config = dict(
    n_layer=21,
    activation='swiglu',
    norm_eps=1e-06,
    qk_norm=True,
    tie_embeddings=False,
    parallel_block=False,
    init_std_qkv=0.0291,
    init_std_up=0.0291,
    lr_mult_o=1.5,
    grad_clip=0.5,
    decay_fraction=0.785,
    decay_shape='linear',
    seq_len=256,
    z_loss=0.0001,
    train_tokens=715000000,
)
Each number is 128 + 24 x the weight over the matrix's rms, rounded and kept within 0 to 255. Layers, rows and columns count from 0. Numbers have three digits each.

# gate: layer 4 MLP gate, 1024x384, rms 0.101, rows 158-192, columns 256-383
# up: layer 4 MLP up, 1024x384, rms 0.104, rows 158-192, columns 256-383
# down: layer 4 MLP down (transposed), 1024x384, rms 0.0954, rows 158-192, columns 256-383
gate158:088154110136135153129118118148122105141166141129142123132115112164082121117138130126107123171153097142103159133141128154080113138103125164119149092133104101140151086080118125125107149149144105156130122116117122120158120129090142111071123089150123123130124115080174138123143093114172123135096117189140099102148072060142142145094156120094105100168102098140106149110110119122127153107130
up158:107129132117112137143138120102110158128141106159097127128121134155123129152094143077107161115138159109143199098116109106152100112163158136156091136161087118147141144109158138130164201111092113132132160118106181127111176112135110130118135133119134130169105120117122137150141105148115147140119149135164141116136172158101126152130152146132171146129134112120131147116101093146144095121099
down158:143105097120108131152130147092114143101130115091126070126143109129137138120175134130099119136153129171121145119131091115140102166159091140125092152147198088172118149124155182115184122101155150136126150110127150132120161125111090134131122089127117151152116091143124178153130130180095176120167118106117117163121150128120133108120124168101155121125142129122122120184164117128148110097123
gate159:163118129097149142114120122124113153158190172066107098119155102151105138171113099111153115128111143116142119121083122145116136136101113093132135119116124128097137120150115129126123144130087163126076118158163151165162108123133152099158091117127102125091136158123121143129157141155102121130143109080103137156110119129121104132127132128126160128115119119163166085143160153132121150155079
up159:103139103161128103132151106154155116087115092170106161157147160113148106110111149118125125130088104116102088139143128109150105142167158140150082147141123135133086161150096150134127120117164142165142122137104114087081158138136069129105128146147132162161089088120122129128104135134145118126145174150149127101152116151123113101151130133131082131094158163116107140154081109128100110112166
down159:139121069125101138137139127154164149118143086139105139142183150136139093083102156125138141128128150061135099111085149089116150153145142151134047118126142111107099148136114132152096096140177131135149129120157107111109113099147123114114139134119116159110110122133110147104108129142132123118141161126114127118174146107141093086145107161156104108129153133178126127136102105131106110116183
gate160:137159157106078123128080133165104131147123109128106142114138083101167121129093111137144152148102130178096135143131104160102115122141096147108168100141136125139147147132150129140137155059122136115159140128103100128113075129145120152078103114127124124117161122092187115144122138162105131143107145108116120107141127117114150133129105133121123129181121129089121147121121076142140098162141
up160:092133150129115144087162127147166165137072147132131145091091137129167123154105125130149118109176095079117126129123141116120127123112145117116116123148147137144110103130118113109086068180149118138154115094169141151169169145130161125144126120078108143138129150133091114176128148079096105126114120154140143163134123141117115212122151118103096118096137121140094103137142143109114102116100
down160:104158100130136131092178074096137111121087138139119135139142154127160161105124125117159119113132093147148113140109117086112102155080147100129142131149143119096150123119120124142096099157128105141141095118155104113155137112153172095132158134104133104137136085126103154140115114088121121130084167126133097191127130192126111131140088124110123117128123134126132175138126145139129104129117
gate161:145123122115149115085153111153130152062132097122127145136136096106159143103114123121139145151160123148172108129132122143097090131132126129119127127149130131131098133120096100162152081129127148148139132099114110114128119117141138142139119163112137177179146095147131115142133154109110153118131129157135159135133148137117095163123150140132136146107123131127191132102114120135102124106148
up161:133147161138158144069141092115121130137113081135146140120131100105138092098088118124130144156102128121130111127166113139114123138143111121130115123153128186123112158132138126132090156123142155163146165120138106145136139124147165157149096127114136123146114129148103102106165122159105124154094121156120164136134132111140160121143115151195081127133123144127123117130123102130101158103087
down161:131157123125113085162144099150098169104138122141132134115119140139124133136166154144109102078138145102133146135137134132117124107092082117112135149120148108130104133151138099097132143155120125133126143145151131119129117143131098116123098092131138104097123152116092137141090127136100137150147120137105122146116120146075137071116109155143094138147137157131151168147100126084148113138132
gate162:107120103155166117117127161175094151166133120114131176128147099168130106156140107118146135122108163137125132148120118149142119118161136140104160152108098120137085096136128135151171129114097138164093150174130131112106104180142110188155109150097075115150138123103143092118142111123122163148153135156135141143149125118118098113106162107122132138094139107108181160128067146065122091115111
up162:143135126112149101139128153126133117133145141167099104105165156134109138072123142101143127105125152105108118107100144168093149107118164085117121116094151129077097149139134142068099127122120097120083130085154092109149136159107135117141140141086134127157132150092145062087140110131112164140147098168128127137130138123079133126106115112116097138132155124147131116146104126118084129082107
down162:128147152105134148104189085091125111109079154099155164105090124096143131140148089120096140120156119114149190159131143128178132177129141135141092141132145148163151115091128136136125121148133114171156160117090141121114138079132152132102143101180140114101130152117155131159111134116126097119115160129092141110135105134153135137127140147101120134155184142194128149126133154129138130116107
gate163:083108145115144162116128112103160079137141159096155191112107128142111131125093134132155138151125125152155096141103141125110138133148182154150139111134108146129126129145131113143131121102121125105139134199155154153131085137134095090120188146133091084092161137133129162101054159108155169135114104138126146121151143137125120077128134141139136099121173158156151153119142143146081186111110
up163:120095117138132146112111129115136158110116140117116119116122148112126128145165137129114099106128128123133146114178120099090121155145106087104072105105123152149090120110134119085137140097131170103120099078119153117136159113144108121134151113117166126152111112137132095155173146126110124133144143124128136131122135125154151117158137114186113132146117170117121116137104089128124120129119
down163:123119147081140167124110120091166126150139146139105141126126111131114122125121140179130119168107106104119119140120104133103086131145153123147137138151110106123177144136143127142135105133163087129135126144111148161123110125149153084153135111126118151107151133122130126150081140108099181177132098150153140145128126131098105137134110146114132114113100120145155138127131090152099187119122
gate164:122127122135154116121125110130149130163136142104149122119085150133156169089118148152128146126139160140141121136131140106115140105137157147109131149096133171134155082143161155100170089123091140120088090116100127136123129170140141111117114165109119124128127141136114137099148153137135143156133120136145090126148135091157134146132119118104093125148125121154118105190109120166136190116120
up164:156116125150110103097099085133127080095135130121117131084103138166146101127121166149121163143124106153113097178118177119156133133144163144131127121140158126127121119115115109145121115131153104124135149098104145124083163081143151130111177088118125137121151109127140149100174134121113106143085165178088131137166101125101121107152129146124181143111108120124078170125154125059157145136122
down164:080087132128127106129118122167128158124113098127104163122125135145137148137097140162121183160107130139159092159131144165170148137053144151137110132151122148111127126175100169117110114117110137110116122133125156142073118117172125111119146119133115174110158107130185106156142107103167151118157160153132177128155141131120141115132111174135178121147130124098132140130132107078144148133144
gate165:159121113097091154105077107133123055097136136171088107198115157075147171107144145111136127083168092101149099160121121149176136153179145140117144115114148104134118107161110077139130156144143143135078151146146119150113122108125117169180125123085111116132108192117134119095128105140069117123094119136147141093111158190124155159118096126164140145130121129149161099113135099159126156136131
up165:104109122146149136112140155119118148172132097108161146112127138186113104117117076109138104144095168162138119121125116149128164093124135115170146139123114105138160126122135161132140120099130112124136123127153165142115127146080100110094112143161124135123123099133106155130146116127145106136137138140094131154110110084146114135137125116131137098129102134129081131146104168130118097080161
down165:134144119166101121104127125124148153128123128108147141165100153089112146134138152136140137134090174106138128161119108189148137120171146083105117150105178097122121129123155094123145082079156149120114142160116135137093131101128135140164142114145140075118144169118139095149112117095117134123093144142112161113135105142178131134147124075136159094144131112173122122161165138161162121079116
gate166:142125123118147122137128108119099072110142163129112155131118087135139152148155121181147151087109137138146110127137115122154121118079151116110079130103134100113128086132114131124140127146171091137163133143099123136087180123147093136121129128139092160157151153101098109127115080118129174153153126121161125110142111135140077140097178127097202093094132162163146141135124124140133072095125
up166:111126127110162090139106085135150115067120114100151164127109120142164140131122104167112136119166094135098171112127118139120118151100142100122150137083157082152155095113081143136120071125156107128152141132119143123145168102174090132111089146157103129112143132134103118167133116156122159120163134150108117111127115130152084116100140131132168089129106149115108144155134126092101109096113
down166:178074149122140144138087116126141145117111111124120150129120123139120114113171180123142107136106134175142115135125168153125124127087139142121131128153109170101086122118165095133084097088126146157152151088150155148134121125156148138077175117083144174155119112132103119117126120126153132102100128114113110148083131151126181158124151106119136119117163130100133110066098137174173116170160
gate167:088133140159120123105166134135163165155126095174160124128141137132148155139119113113103127139124081062131163152150143114128102152143160118133116133170120122129155119108102107128126104127120119069130150088127071140093132100107141080109137142149172130113173116116171152129128119097137098135104134140130133136098136110068105133164157157127134144113114153098106143116149110130105123130078
up167:109141128124169095079158110154130150079099134151122160113131125108152142136105149114088165129167127136120143121127135127126183101083110160112139146120173133153148065114129146135136155147133148160166160092108114120143177110119096135089147073124100106154154172120074101142148127152107091117110104131177151095108115129114118120159106096103139114107162108091124089152099166115102108127151
down167:136143105143176150126115105095122108060131163148129108109120132085100125162115139146096191154122144077109113150115115138153128090123120119077144108117119161125153142121128147120104177136130129163130128113107130142154126144138111153134135121103145180147134148152117124106119118102110143115093123156149128115091107098142107121132131150150157072140116124166122089132123117127135117098129
gate168:160077160142132161140172107118109118114109145101131162156135116113104144111142099081140150155133124143102104151117146161169124119136108147117136152151140102102119169148142113108152099107128133129125131141144131148116120166184117132152096141079110119141114142148134119100114123081110130176142122130122126134162159146055080163102124105129142128122103097114130161146161143115117148143112
up168:101105087133126127091115118113119144133133108143138148149184118127127108138167117182150127133139114124100136097127126109130096160111123071156122142169123129126151106154080131117162137115169125169119148110108161119071145127133150136121129129132116150106115138078115129143135180117166133097145160123139145107101103130158103103126129145119124144145172147131112142124100103146136088147122
down168:141115139092137141141118164130139076123101125115138109115080145101093149122095146100101107125091151065163127151130104129153137099146112176100152129117144108142132159135159116106099106135110139096137135131140111149179103123129102105177106117107130097142144137202115112096121084124077082128134128116136107152155186097075123162112123096142118114104069124134163128162134126119132187124134
gate169:136123124135122138122093131117137147159178113090129115135114163138133111127072172085158091125134165154112130155141105104089101126146146114116119138118169114104140133149157143074129150101125140119150134126128128128133160143140150112185177116129101168134133143163156157073166094142122125111097113094199134133135095098141128092150129163158114175116166151149128115114145131135090157106117
up169:155146099102191150109144130127115130137135060135119152125122122148140143133125120138129148114084185086136136106097152090170121119093139107151148090116136087108106133070150137150123138177097157148170094140113120165142111121160115143166119124165129107131100206092125174110153178100117133154102158142117115126094165126103091132131112142120122119147117092193113071121137129120154142156109
down169:143181116140140145184119160109147123120122103142100141115134096169099125120144154141171139114103092136157132145112066113152157160127159154157108133100110095101132133111108116177167149129137131158181162180077086197120124098112101143131137118114104106155150125147149114119082166137103148133103130195161111125106167120110129126137066145133089108163113116106150151164166102080127151077153
gate170:112151163137115170152169086107136167098119172124144158155114150110111147054129113140154099102120155155140125146178137122145090118094143167108140138112125129104189122113156134152094120175158170135093158133145146118153107099179127118124132135143115133131125122111093156151142142108142132133098106137131110125176151125125143121143151100199116157101098141155100095136105151139123133142134
up170:173142095112138149133094118119138161115148179130127148146146119138164119124080155147137080096132097125092130186142125122151132143131119131144135115162157122095131122093151143178140103099131107183136148134109140152147143142178157105166103122157133124130124147095145129147156148117137111109134093130101110099146062148137094128117123122163153144104123149140081132155103169157126162151152
down170:157121089100105102108059140115156114122108119155098113106117042177092116190095157119108160149124167046115143127062128120133123145149144116128116115117140131136079109155085088085110098113084133111150131107116107127135124113083168165138144125135137129132115120133107131109148137124137126135153181139171113137062116098117105101098123093089132127146131147122109142131121149122113084152090
gate171:171149159155155126154169139109167126115113109162098118149153137132138114086146130096093140134117157101148099106127142112140125158138135155093168107100119133134139118160126089153130181107126109132096140137108144151143130097074142111126157139157110127136139133150112167114102098157106145126185141140131189136105143144080139091144092100096093121108134106114131083111079090117121090140112
up171:151120101167131103093164120115144119142091132165134144093144093128161151125161096150134150108113149153083128087120142112137104122148158130131136145116113114098149110117158125122117136124129130102146117146118162111093125169093128153155157125138122077124114130133140146148156129144116144123124161111170121104121096177132108129117132133075095151146126147122126093149125111166139146144174
down171:090091102134089125117110127174131119114147128108125115127097103111129132155123142144165111145140113079144139149134126132114082104147112096155091154159170126148103137106120138119131072133141147124141111128153115121119106134168107130127113121135138151119095110128107075121142167092140129106109106122117073121140110137166125160112136164132186118156110119100145158121196154149111159121132
gate172:130153111116135094153120119168197109143075138129125098114144100143157116118153138146185133125138124111090158166067128151138186151113083117149130102125155100111117103102133105091182126164100125106099151072170120170135115140175185116122115087112144143168147122061112115136097121158137094146161115177125175125145113122114196131143130173133142089147155111138141150120143104154142116160110
up172:170118133141097141138146132143101152099119087136153139140129166154146103187140087118092142137121112128144093150134124069098159137102134089121148143124128163149148146169140129142140149123146133138168099177121145114135116093111116119134130140143116124102136110139162178106159169117155152076128095093125114172072129129159108114110107071097131099111104130078124134123110121139141154121181
down172:155138100142123133125194174130139152123106107152152103120120097095177137132146125148143131119120119128126113155114128113181142093173166045151153148123141138177174138152157143149140135101185134131152137097081108138138148109116158116113136128160071119123137089098161116131124144109152086108165138125118125148105139135112152121133059090126127110150122120122117150196108121151138162142151
gate173:141119159156151152142145098145138130093082122136101142132132164127098076135088142113131160123127148129141153130103141120112167134100159190148147110101120131110114094069191151105114143095112132128111146110116140153100105152080147120149142103128095109166165138136101169150145124132155158122075116107144127134113117161161144145156109156098157132113144121152144112085110120107139103094123
up173:118141113118137116113166116153134122128143133105124149111127151116104072147111124149134178158127123137113132143115093136127104156176125125143163139145106141092177118099135151135119111072122132143148116098126138126099113122160124122123112120130137107133134128143098188145166120135144145113122115100183106096131150153137145133140136154128143137142155127141126121096114108084158115090144
down173:130143123102128101115110146090145133144176131130142122145129124123139163150132125124116098136147077147141132133157092145130096136102091056108126131162123163132163162130112116129162132159117132098154100132123115112133124105170124158136095108112145130083126105086136087100101119121133114107150145130136148154139111138143113121099113095163139108151129124100137139141114129130098128116118
gate174:070127121116155109092106185148108095097122121122136091156148108087127111107115126099125136148124109169113138127150149129115076127155120156141130159131117128093105107166131157100123169139097119123142117107157146138129129140117117119164120086127092151167108155145075124106111135113122090140117142125141142191131147114136178116126085111173136124156200144114106111148127126123111106112116
up174:145130111149150112098122153147128116107122128145137079085134097106117148146135127098112152156110157116134149115130144149142144128095101113153134132101154126101132147114145169097122143181093061118106110121083132142145110145145131150140134120083083145158090137128094150135121143073141110132151131081121110147163125081116149074135153095153113144128146148080116126126092141116117107154110
down174:170141152131121124140133095100104135157123118139118143075129117158132161158125136140156140095148133157135148127119135146105135140082103081131140113139157116159128142125138141130120079179143135169153170116066115107136147125128171150116092157119117115118169127116163127149162140124128176111137111135104111084129101149090094149121125129135136129089103129140135164109119182144100131134132
gate175:130122100142110124114109169147159064103166107085160139171119110117148105154141093118127151132127141139117130116077180090116139095139121166122150118162131117115110116104100145165139097147188104104141141093114109122148113112135104099105166142139098095123159103110169149096143174114082124121151166098120143154103149147112134133081133151115121153164123111167140109100150109146131106117149
up175:119144158126166153105172176115153143138176084161067121141131119112105158082108156076121134083195107129155147110104171142132099128099132126150149142089156147145112145131158113161163176142125136086163122136155173083083067136146106078135143150134138140103144153102078129146103135128155146131143116117120118126106136171136163114097089140091136149132153115136153144103096124116058104149139
down175:114178106106145116108104119091113151150150130160055096136107111110114161084128123144097137122138141137110076131135113107122114129112109096153087133053130113106154149117145100174141106105161128143103186100130079159122125119100127116133111137142115096136109177086095130140141115128162122101114114135117114124126120139122145090077109106159158145136119141099106172159077120150166126143130
gate176:145091119089128165153129115127131112145129146149155150143153104173148136157127159169142108102122097164123131136100134130095152096102116139107122153155132125135085114118157144136107127130136146162148174123145146123125095126129181134118143067129132170093148127156149080111154094105158161162123134111118138124162124091154142156063164110131123167143125124097150110160171100166148180119096
up176:121154092161095101096132137146115115078129127115116117114148133132137141115125090068133147165126115099097171101167149137135147127125143120154137102124141138120181132148088105154153131118158161099106100162136109140137121115106099105156115132131109075161077119112124132096095149149101133120124127142126125116111128160121083126168107121098139110110133095128129157103112126093122110149154
down176:154153086162104122089150142122103117142111163113150154145098139129145152109112116142103137140141124069133123082137132076099141137143127097099126109107132132094171141138157089125133067135116135134059135116116134139161111127111134136135116135133151097144119129093078165136144128172106143129072137098156114130083167113112098143132132137108114099122120150133162106156110125103109125139127
gate177:167131128117088123107146160145122110158116122115108140176100130156108094147132105112150167093165144123181106147127156114153147137113118128086122139131127123129124143142144150154124077124104103150117130176127100132141125112174142136149095132114086144146150133122154109100101120111139126140125148107095098121118095115147128072131117126106097106115158131083123143141150140163144140157120
up177:109106155095164117088122124124116112134161146104142129136166144142104092146089081107091131112139118113148139125116095154134154146148118131126157159095110136120122129141136091104169145102150097102139140100134089135112156122119094136068082126106101109127087168130102133142115076123153122163149129123129194145134151129151100145161097136073148093161150137125092107111124124153123109117144
down177:099152145103160100123173094098107132118146151111168145132131151106143108128086135126106097154120098159172144115089132116143151150138113143122142111107136125121131092124118151088132130143178149126143144092135113156134176141082079146104110099086132120185120166135135145127103126150104136130142140124151147167162129106112118167134140142127182098154121148140099104119101151131154161121166
gate178:149149124136067112176158114125185174092138108102101152136107120113140141119154121156150124124164097109158083106178137127139119136150122121127090109138106120068166143153131113122117113107124124108151090131132173130137115129147146166112117114128159146147144131130141096160184108142120129099126174140108101101160093149138137122142141135145083140103119140144130103066162124129151122129117
up178:127144083113094145123144104174154160171138104111140090107137154097145114136158120086157161090137122155130126076135114148082079163144173150105115094173105111102144128133111201117116078119155180178110100086106143130142160184103138132120146066121104076209137116120108117130162087110158166140077101144157120139138057091154175120144145100109090126097119134163084147132152104125113107133100
down178:132140133118115111134119115164169133185117144083133103121146150088138150129142083115137200163136101113122131037113128165116070150132129134155158116138107098104148115167141172114125135135153165158119115112126146119148090135126117125149172075100112097203116125129110120134143118127146138129083092153149134158131044123131150119136138138126103145137109125104120155149148144102117116124130
gate179:102099131158194159084147151149118143119135096087132140152154137124119171130124117112092137118120139176164138155159146115138107144111120135123153125155139121119147150145098127130139074118156152135110141115131117151133154148142105143135122164114124121135111095080141106153131118152135084119131127125146087146122140138084161145141079099134100149101139148138171113101152078130146136126101
up179:187135164159087059139148153129099141086117128188141116129106134147090133097161136140146106131139192102098151102128115126112130125106136082175136126080129138120159127099155136142161128159117122117092159130172083098140068096134194133144139092105119142149149162180110150125125158155091213160179161117106134112063144133121105130138143134118193156079182090124112110167109097137130171152056
down179:087136146122076125168158152108155143116130148141106129141130134135126089093119132175153190140167153042112149167125074133133135141148168125135161127159114131155110158149127116132182149096139141123145168111130131142132153113072137139143125133145130152106134140171157085170151115108122182164111137109140135142138133090125113094110142137124156154153144070145117110148126164138161131146116
gate180:112129113119141132152132108093130126143107133133114126141120117128125132122142133165122147109142122133104138126125185109100163091133116119149177180081167135092107115120125065143150129144128141107132158128144119121170179127094129117153108146202128135131123103077124126165117114146128101128168112143111156127122156158117128150120101160108120187137186127124125150156151110119134090146178
up180:135077115117134126123086148130101153092145135114105139127094143137142137116140096084111115149096115161140102093106093102162111133106146099136107123107096099141150122105147164100110139113116129154091104133129100139099100121130123135112108130166127107128141170156082123115134126114140122111138067134163131125151154078145134113108184144173156097119064086125134112146113116199132166122107
down180:066166125145098127122100133113126100136112110160138162130161133115113156125103126152115153103130126086092180138141183122146149115164124073120146170084124150133117102128082127143092105141119148104096171110151123118134166133155125136161108139137138127152099117109133120138152099134176090118167142117110157137135155183122135133153112140139101183148175134128116083121133146123124093143148
gate181:098116118135150150118120114135147119079090133118140146099158101126169132205158109165152118156184092162105126161132153106154127131100082145126177111152168112137094133130164118140070165123132157079127101083126154104120123163156133132099134119084102145176097134087150139118157133117119132142128132076114115133145113105134100118122133117119119137183126140121148119139133118070103111148121
up181:133193140099100151121126106093129137101086122086103071118141097105140147167146102153163172159128145138096139185154088129134079100127096100101144100141142110109170122116117210153117145172141165096134112090146100125094140160150140124103078105110112164101132154108154106099171174135114114189140101117119100137145131158115133134130130127119136115127126154172151165153120115118100101092153
down181:114110104072142105142124161147092154161147128124136117144127142098147120158120127105111128123109102197134170090107095130127174136116137137092164141110140130120122099092126147127132111071166112131132172085127087126138126129110118150108105110122142132113129132105134119107109069152158160096109193142176136093141124139143113143132121104134159088070138162120117128118150154130100133125071
gate182:106096092154115134155113144111181129097105123176102140139112098135112130143126099143075136148137141103138127131126138135144143053103121148113096127155102118129149110103128144098141088088110139124115169132077100112131167143125126071133123119136143174131141162126120124149178138086105102138121175135094146089170077137150157136149126112144109151125092127116120127114138128164136113163164
up182:141096072107145125133109110085144096153108162127101177154152127123143119105153093135119117185162128124111120132134106125117147111142121086102108111120130142152142147124121133114171098089123106165108118109103092157117148126104156126124128113131147156157161152122168148095170149107105141168146100163121123112135142142098163104155121155133129147135146100133131115113162108125105110113122
down182:096113102115064104172110195087127113131128086140101131146154088141123118122164100149085114153127109098099113098115139138153164117112140117108105109161108127156143132115150139117137145076144174155120134165095100103090133144168138067156139117118150142144103133146142159117125161109102179141126147120104157126164090145103100116166126124133133151133132143099142164131100097139102108155133
gate183:081136121110117151134125110129097110074138095147145136101132130100154145164106101142138150121061090146119156077096144133131105145100123140162166122158102153133116137106131130107151160099159187117101139134121176127132103131155135117117138116126107120094086082139126117131095113134088124103132149108092142143180122143124099133102141121164175085136132125119140146181111098130130126177134
up183:167179128124145142140143094099149147136142117121136117113140103107103161135117095183111123107143127121136150156088188142136160162088082166160096088126134123107077116112106131167148131103147145181088095126121109121134121153172101106097140136124138156134125139181125122110108109117124123120107176113163158149163120148093080094127120095119095111147124113118125102134124158096127082169133
down183:089113181142133155149116102126114147140139138123125113145102164102138109140113142154147149125086097105143137179172114136136137137120144121166124120101085137130097078117125155095067129100169166107155113147123152099123132149117147101134156095113136117087105134104116099149128143183099184154131113133061130152137108160138150133137136101151110149105107124114136147105091130143161124083131
gate184:191139138133106130152110163144144146184114169142150140127140124165092165108109147136120177139141112148164107163102108102115122143138117100103107148104109120114158102104143130098100114122113076131105119129163142138102114145128123191082163172136180149154136187127190143090132109110103172188175113132121115125142111101097139186117130137122104148134157123138144126118145145088110134141071
up184:071118128140114141111140168104131175082111130088141150134132104113101162124110103098121123152118086133118145122137142147130150133148151172127159094124137127152082134126117108144157125111167152126114100123127120135108125132077077097128139135130119136149128091115113124190125169161140105095075096145102092096119135133145145092107131096118140114114115158096100124134116141136135077147173
down184:105117159152082138107136149126154150166145152142174121162116116125082123074131116146134126130114098087150104142093137144130144169129108133120105122145137145137111149091149120161132103090115118127118165137134112132108065137146114094119098170162139123122150123118128103141141109104120132123089107157114112146135161103086150149115117104086097124123136132113144101106142167109166095143134
gate185:109146094137139094124139145117101122103088131135128168164106168140067107072134144140158126132133153167156122058115144124110136087144122087118139146156137099124154105115137096101144143148136165121130150127149172127144145122122097158132154171120134145137170116083116143097110143104131132075098115131176119141139139111126138128108131125104138109055152206122123123109102132142063129126158
up185:109122091135164188079112084138133130152101112102159108166119147098133109167116151123099163103113144108111169139127099136109136138130113169175162123113131153114090113185115179106155132117131111129112109116077147139108139158098149098140138118103149122104096122142123107131122112131133126119158134102083129128141104073122139103146115139168123132138127087133126154151132092126134154130098
down185:149132142142107104160123183109115108066119141148123146086106144126121120080142125134136099148136111253141113074104155107144129103116115083104129137120114088136150125069136095158100142130105153135116143132134148132153081106125112174112134135129117148127149136102109105114136158151162146148082107094196147150133131161117113150106136133087140119055147204111127144121083155153084136128164
gate186:140139124152153103135161093154140125158105123154113123139099153138122133066096176114136174138113134101152152137172142083124138126128148103108125127099123161148149165160122164138141121140148096155171093128164150098174153117097140060153140153115119146136153143141146110154122141143172129082180121095117124158138096153136134099123087128153126114133093104154129155088093071103104147131121
up186:107124128128131168104147128129095133125136163104151107156129135115140123144114124158124074094161143183103135119129152149145167148135120078109111125090145189113112113114138136116142131152140054152138082131139102147063102125103112103122118116120142139133137144184114187120141069114158099145180146088119096141126133134132153143148084168148143083180119159120126107170159128135105077117141
down186:159143120161128136098152087088156080176131142146103132132129104105163095123086159113118163176149126093181109097150132115151112156159116069112179117143162145181107135139105119143120115151144146152174126130129157142123186116135072164125085163104125154165124142157152117133108124139140142060155132103125138144108156095159159089132104126086085090165102108168140131109067105076119088146125
gate187:139123115103141156099124116088107104154113153089132107158139087135081105094095179113145084172180158123107136146110108128097113145146103138112119109147104071134112116145160143148156147122113124181095101072117132132097096109128151111108158134093129177079150162103158133097156129151131136170093138169110092120153087113173179136102113138125130163118127138156112117125143178108185136116150
up187:149140085145096116104150135127157132150078088117141157172139107154116120134119139108135148128142150102142118149119135177100126137123109170119119095141127129106147101052103082163130099131132111116099119070130141096085135125098173117146149111097104163144130137162126159110179152130126162174119174154138120108169059127108129133151118107110142088094123139105127129115141134137150133150130
down187:097127102124156046149128131132171110127090132152166161167155143146138114189143124134147130164160115139109112157144147122109075131100117169135117111134143155129126134093119103170094188050162139160174110141158117134139135117130121115166139046120101121117118129110113145115136128088165131164128139127085127104130113112139138170143134148114091112098135139125090160140126134109141161106143
gate188:133094107094093092104106107110124126125141127150160121143130156119129146091120139168121121133158155123104163163063147177089160136119112170112149133141074131116117120173142136116125114153141135107135158133159124138161145117118142107120115166110141124134147122141169158133129163131161104144144096172109169119109135152140137135094106132133131127108093143159178127134129105129139123124134
up188:141114104115092145121145127143115131103108104131152112146145163096170153105113142172114154121127144161128161106084160092136130077158143128096118109184123109115117140150126167135144076156158134108125138144128118145148128130118144075120124153138146157134159101124152134109114171153111097148157103166106150121124134100139149213129121132127136134107147134137114098102151089183111127147147
down188:130177135143177127135136132132124138135130106145133107140137116134100113182163096118128073135129087084122091139159128078154090124094176124103108130131150154117163144119123125121151100143151143160128116103125148116136153139100120188158154115133117159104094122109127089132120134144101109097142129151138136113136115149107127147157138124114124108142098146120091119105140099127103166115138
gate189:104106087163139142112166055128090139148179135155158110126133109110120149088139203077113128123100153136138084186128136146146117152100149132137137149143112122123073105152127171101149115128135140140138114119158155102163119164125142083116161156106148161104119147100134126111120092122144135169099140141137116159157107166127133123079106144156114159147095122129118114121156129149111142155067
up189:110086121128140143142128157137144089135099098108138138091134153136122112124117123131110111133126136106128095157116131128119119155128089118136122120151121131086131115132131144120111144082063151122136132152134153138074145120149148160105144122137137153140123116134163143121174128124108126127127142092080134127151110158127179119132116184136150097160121138155190088126094120092166119136115
down189:100111094150111167171158088148116106124146122110166125147133132136133143058128151105098096140096152137137088165101117138146139158119137102137138134121118150132107101145132144094105131117100170155129123125153162134115117160136132159096133148116154153132146112102157096071124112116081147086089114130115135128145099176141140137073131142174145136147077149148119112137146120130125158138099
gate190:122145088114119175143177122140122159137149112113084131087129089123114091088162163084152129124194140115184147132121126090156164157159133141148094156111152124156110151105151099148119141093145083108095113153119129153186110151132125110129108189162179142105136114157135116112100105152131142167148144108151121096117160145153188104152101133133155152124158106107137067138154108116146124152159
up190:136103108158168146104118114165132129163172145143090082121152144123106103089095157098145142143181166181132119149151102154129132144136096142121099150110144133106113176137123133079119132140119149163098158106155113148092137176126148073143141112121147179100085139156117120136122137134105128149154153104130114151156116147139189094106110169145137152126102133156077072152136142183102160096154
down190:130091108092136138113130128193128128096162126124135110165140140110099183138128146118150119132128152111103136133126085121153112138124151096108090120101104100127099065114150090084126155104135149168111125123163109127078104169114074168119098096131144147138056144137180141109206160140122100136135088133146167105106125112133091135141151151095152094099120125076095099100147122164102126117115
gate191:141097136142182120128167144121163094081116149170129130129150106133102116127109139111091206162128174158143105163165093114090113147138129171158144136136126117146121162126176155122126094134134086125127137105147155121121119180130122156115136153138149109115124171136079155139132108055097115178133107097155149127111132087077160141146139135103161143108156151140171109136113144138144099122145
up191:115085110154157076117149139177169128126167151141136122129167128114101112128116131147178126131152106126144118140109124138144133065142154129143145108112149080112157145129150132129115138143083123132134137159129145175096112149160124116127129168088140136128078133102107115126123173087090103166130116133079089127152120118093133127144142142133106148135133135138146106107149110151105116144150
down191:159108117123118138143159149122102116115079163153132130124092123087137141130120150125094148156153173183126110108145149108133125139116130083155166104147123108108072124152161127096148085105122090139113128160157134109155118143128131145131113101135077116126167126121106163149129116133140134166152157126191146139095085142094111094141150130142156096117160152125126142120131155082133126141179
gate192:125120119113140100126157134165118127173178145125122180141160106140167150152138113131125116133117135158121132151118146099101078154129141112096154112144097178159152138112104122150149116145122126119094122163162129153106133134108117135136125145178126133115122120108125097142124121112099126145119144121134162156117121117149167121144132156088168135161149119147141142147097111108078093110152
up192:163131107130082147125095139165129090093126161112066129123123112130139147148139140136133116074097088101104118122137143119136130100094155115117149109120123150113121121120119142123116155132118150131104105138138128163125147108108112088124109156169090166118124094102087137120122167111138129096133142132124104162090136112118158131145143086122166095186140168107090172142115107121102098137129
down192:148127126088138120107073090120116133110132117149138116102156112165113099116141098130070136154111152102102113158092101128086109121131144110083125167117157130140159093158126143118149126133172105130140159169139119134112105111129169105109145083068150119139109113140112157080160131134116158127127126120117146079105111109108132154109140111110113109107095105105139132126104132141106112121163